Weights of a small GPT-style language model, trained from scratch on English Wikipedia: biases, 115M tokens.
Each number is 128 + 32 x the weight over its row's rms, rounded and kept within 0 to 255. Layers, rows and columns count from 0. The size above them is the row's rms in percent of the matrix's.

# layer 2 MLP down (transposed), 256x64, rms 0.129, rows 209-219, columns 0-63
size [108 125  97 103 105  82  98 117 116 109 119]
[[ 84 118 227 158 132 109  83 107 120 137 102 136 140 123  79 139 117  60 117 109  82  99 160 108 166 117 133 144 122  91  84 173 115  85 116 111 134 140  95 131  89 135 188 114 109  64 138 168 107 101 141  66  86 174 151 162 162 111 109 112 147 141 155 118]
 [143 149 136 112  82 120 154 135 141 128 139 106 150 131 101 169 128 102  71 109 125 103 113  79  97 210 140  90  94 184 135 121 149 121 154  97 107 121  63  84 111 141 115 103 127 172 122 139 156 134 166  77 180 156  88 235 170 132 125 127 140 100 107 113]
 [100 139 137 122 146 145 102 128 113 151 157 141  47 146 134 253 136 188 136 111  88 117 222 125 143 126 158 162 158 140 178 114  93 141  88  97 153 142 144 159 140 114 104 140  92 179 100 161 160 130 110 114  98 109 130 140 100 150 111 110 126 152 114 134]
 [104 156 158 154 124 130 126  58 137  74 142  81 109 105 174 149 150  61  87 102 177 129  67 144 103 109 161 105 107  45  87 137 112 145 140 136 142 133  79 126 115 123  71 144  99 113 125 104 133 142 146 158 123 134 176  87  61 144  97 143 115  85  97 111]
 [142 136 129 136  97 162 115 111 149  87 138 126 181 198 184 193 124 128 158 100 127  95  85  88 134  83  66  79 132  92 109 130 116 115 133 155 159 121 100 125  95 165 108  96 174  87  46 132 118 132 156  80 140 149 133 157  98 183 134 135 132 162  84 139]
 [113 129 150 150 150 120 174 118 111  95 155  75 203 108 142 132 145 128 122 150 114 125 161 198 131 156 148 170 186 176  99 103 177 138 171 166 109 202  94 118 110 132 132 150 115 163 125  89 101  83 149 103 139  86 150  98 123 132  78  97 124 191  83 139]
 [136 114 164 153 111 135 107 112 153 194  99 152 140 115 213  99 107 139 127 185  93 149 123 130 119 154  85 142 182 143 110 127 184 166 158 195 158 140 133 170 159 119 151 112 129 117 160 180  99 140 135 145 149 179 133 138  41 109  90 132  89 119 146 169]
 [143  80 104 168 123 146  93 130 124 104 133 152 153 172 122  80 116 193 130 177 164  83  87 113 106 131 167 144  37 131  68 141  62 171 109 159 192 114 123 114 128 126 112 141 115 134 141 178 132 123 135 131  76  91  85 118 125 145 186 129 100 116 142 105]
 [136 123 117  75 173 116 173  98 136 149 144 135 117 102 176 130 130  73 141 107  56 171  91 108 116 141 129 121 148 106 146 111  72 151 119  68  97 117  66 155 130 136 167 121 121 152 107 124 107 137 203 106 120  89 181 123  95 143 117 101 170  56  77 104]
 [170 145 105 197 113 125 101  98 100 149 117 163 188 111 157 128 106 166 146 141 101 174 122 136  71 131 138 112 226 169 154 128 185 125 139 129 142 134 124 123 146 152  98 119 149  98  99 133 105  84 217 131 165 124 114 143  81 144 145 138 130 142 102  62]
 [159 130 125 166 124 111 122 125  58 136  85 125 162  70 182 153  72 162 123 146 133 147 145 145 193 146  74  66 138 149 141 123 165 102 166 119 135 203  88 149  95 140 109 140 139 143 142 142 144 143 174 133 169 175 119 141 132 104 115  98 111 185 155  68]]
# layer 2 MLP up, 256x64, rms 0.144, rows 210-219, columns 0-63
size [113 105  97  95  88 108 128 101 117 106]
[[160 151 134 190 110 159 137  89  90 165 142  94 106 126  87 181  97  78 139 168 125 144 108 151  70 174 122  84 141 124 102 121 134 114 204  92 101  98 118 146 153 143 141 118  97 157 150 148 189 118 132 107 164 121 173 112  69 124  55 130 147  91  93 109]
 [ 81 105 129 190 153 138 149  92 146 161 101 115 119 139 143 183 142 104 184 157 143 160 176 164 119 141 141 124 154 174 120 161 138 130 198 118 139 141 186 134 118 153 150 150 108 119  91 148 129 134 200  46 117 101  96 148 135 118  54 143 179 158 119 139]
 [142 157 135 130 103 122 128 103 130 162 135 113 169 127 138 146 144  74 110 198 124 136 188 189  76 164  71 183 157 148 127 133 125 172 159 114 139 108 161 131 136 171  46 158  89  97  91 130 114 145 127 121 185 179 113  80 112 130  62 136 138 139 145 121]
 [146 173  92 128 120 155 154 115  66 169 122 165 143 158 120 151 141 123 106 139 137 142 129 117 128 122  69 162 134 118 149 179 115 134 156  96 121 111 114 124 144 159 148 181 115  85  62 115 110  39 148 120 164  55 191 135 112 100 102  87 148 100  78 178]
 [148 188  73  95 161 158 112 162 112 187 145 145 136 103 156 126 156 129 113 162 120 132  85 144 163 108  56 139 109 155 145 191 125 132 190 178 143 123 107  90 139  58 125 111 160 138 108 134  89 100 135 114 143 180 110 105  79 104 115  92 155  92 166 172]
 [ 96 130 132 122 188 107 125 126 145 135 116  36  98 120  77 103 188 138  78  52 171 109 153 158 119 159 194 154 148 103 150 114  85  66 118 114  96 148 117 128 138 144 127 139 152  96 100 137 143 129 149  93 163  72 158 126 169 177 117 151 157 149 126 128]
 [184 148  63 126 148  88 130 113 173 121 170  65 144 130  98 216  87  89 140 120 105 145 172 139 170 120 127 181 167 144 160  97 121 130 153 105 159 108  79 111 125 144 122 187 124  79  82 123 133 163 140 111  85 131 114 143 147 156  94 119 163 159 168 148]
 [119 172  81  91 139 128 150  79 143  91 119 171 142 100 140 157 144  84 141 136 107  98 107 143 104 121 212 123  87 158 117 117 110 153 156 147 156 119 177 155 204 100  96  98  98 110 112 149 128 118 167 116 126 153 215  85 118 122 175  75 158  87 121 141]
 [122 107 106 139 120  85 111 133 136 134 110  51 157  94 119 125 112 131 138  45 148 149  55 109 111 100 153 112 107 101 193 137 134 197 132 111 130 137 119 116 123 134 116  84  92 125 117 165 148 147 185  42 180 140  92 121 137  86 105 151  71 130 105 138]
 [150 113  94 164 141  81 104 135 133  71 151 141 135 128  98 103  92 175  76 140 116 137 117 171 117  75 103  72 130 115 163  97 192 146 107 114 135 163 115  98 163 147 121 154  96 111 104 131  98 176 215 116 153 176 107 123 122 126  76 136  93  64 145  90]]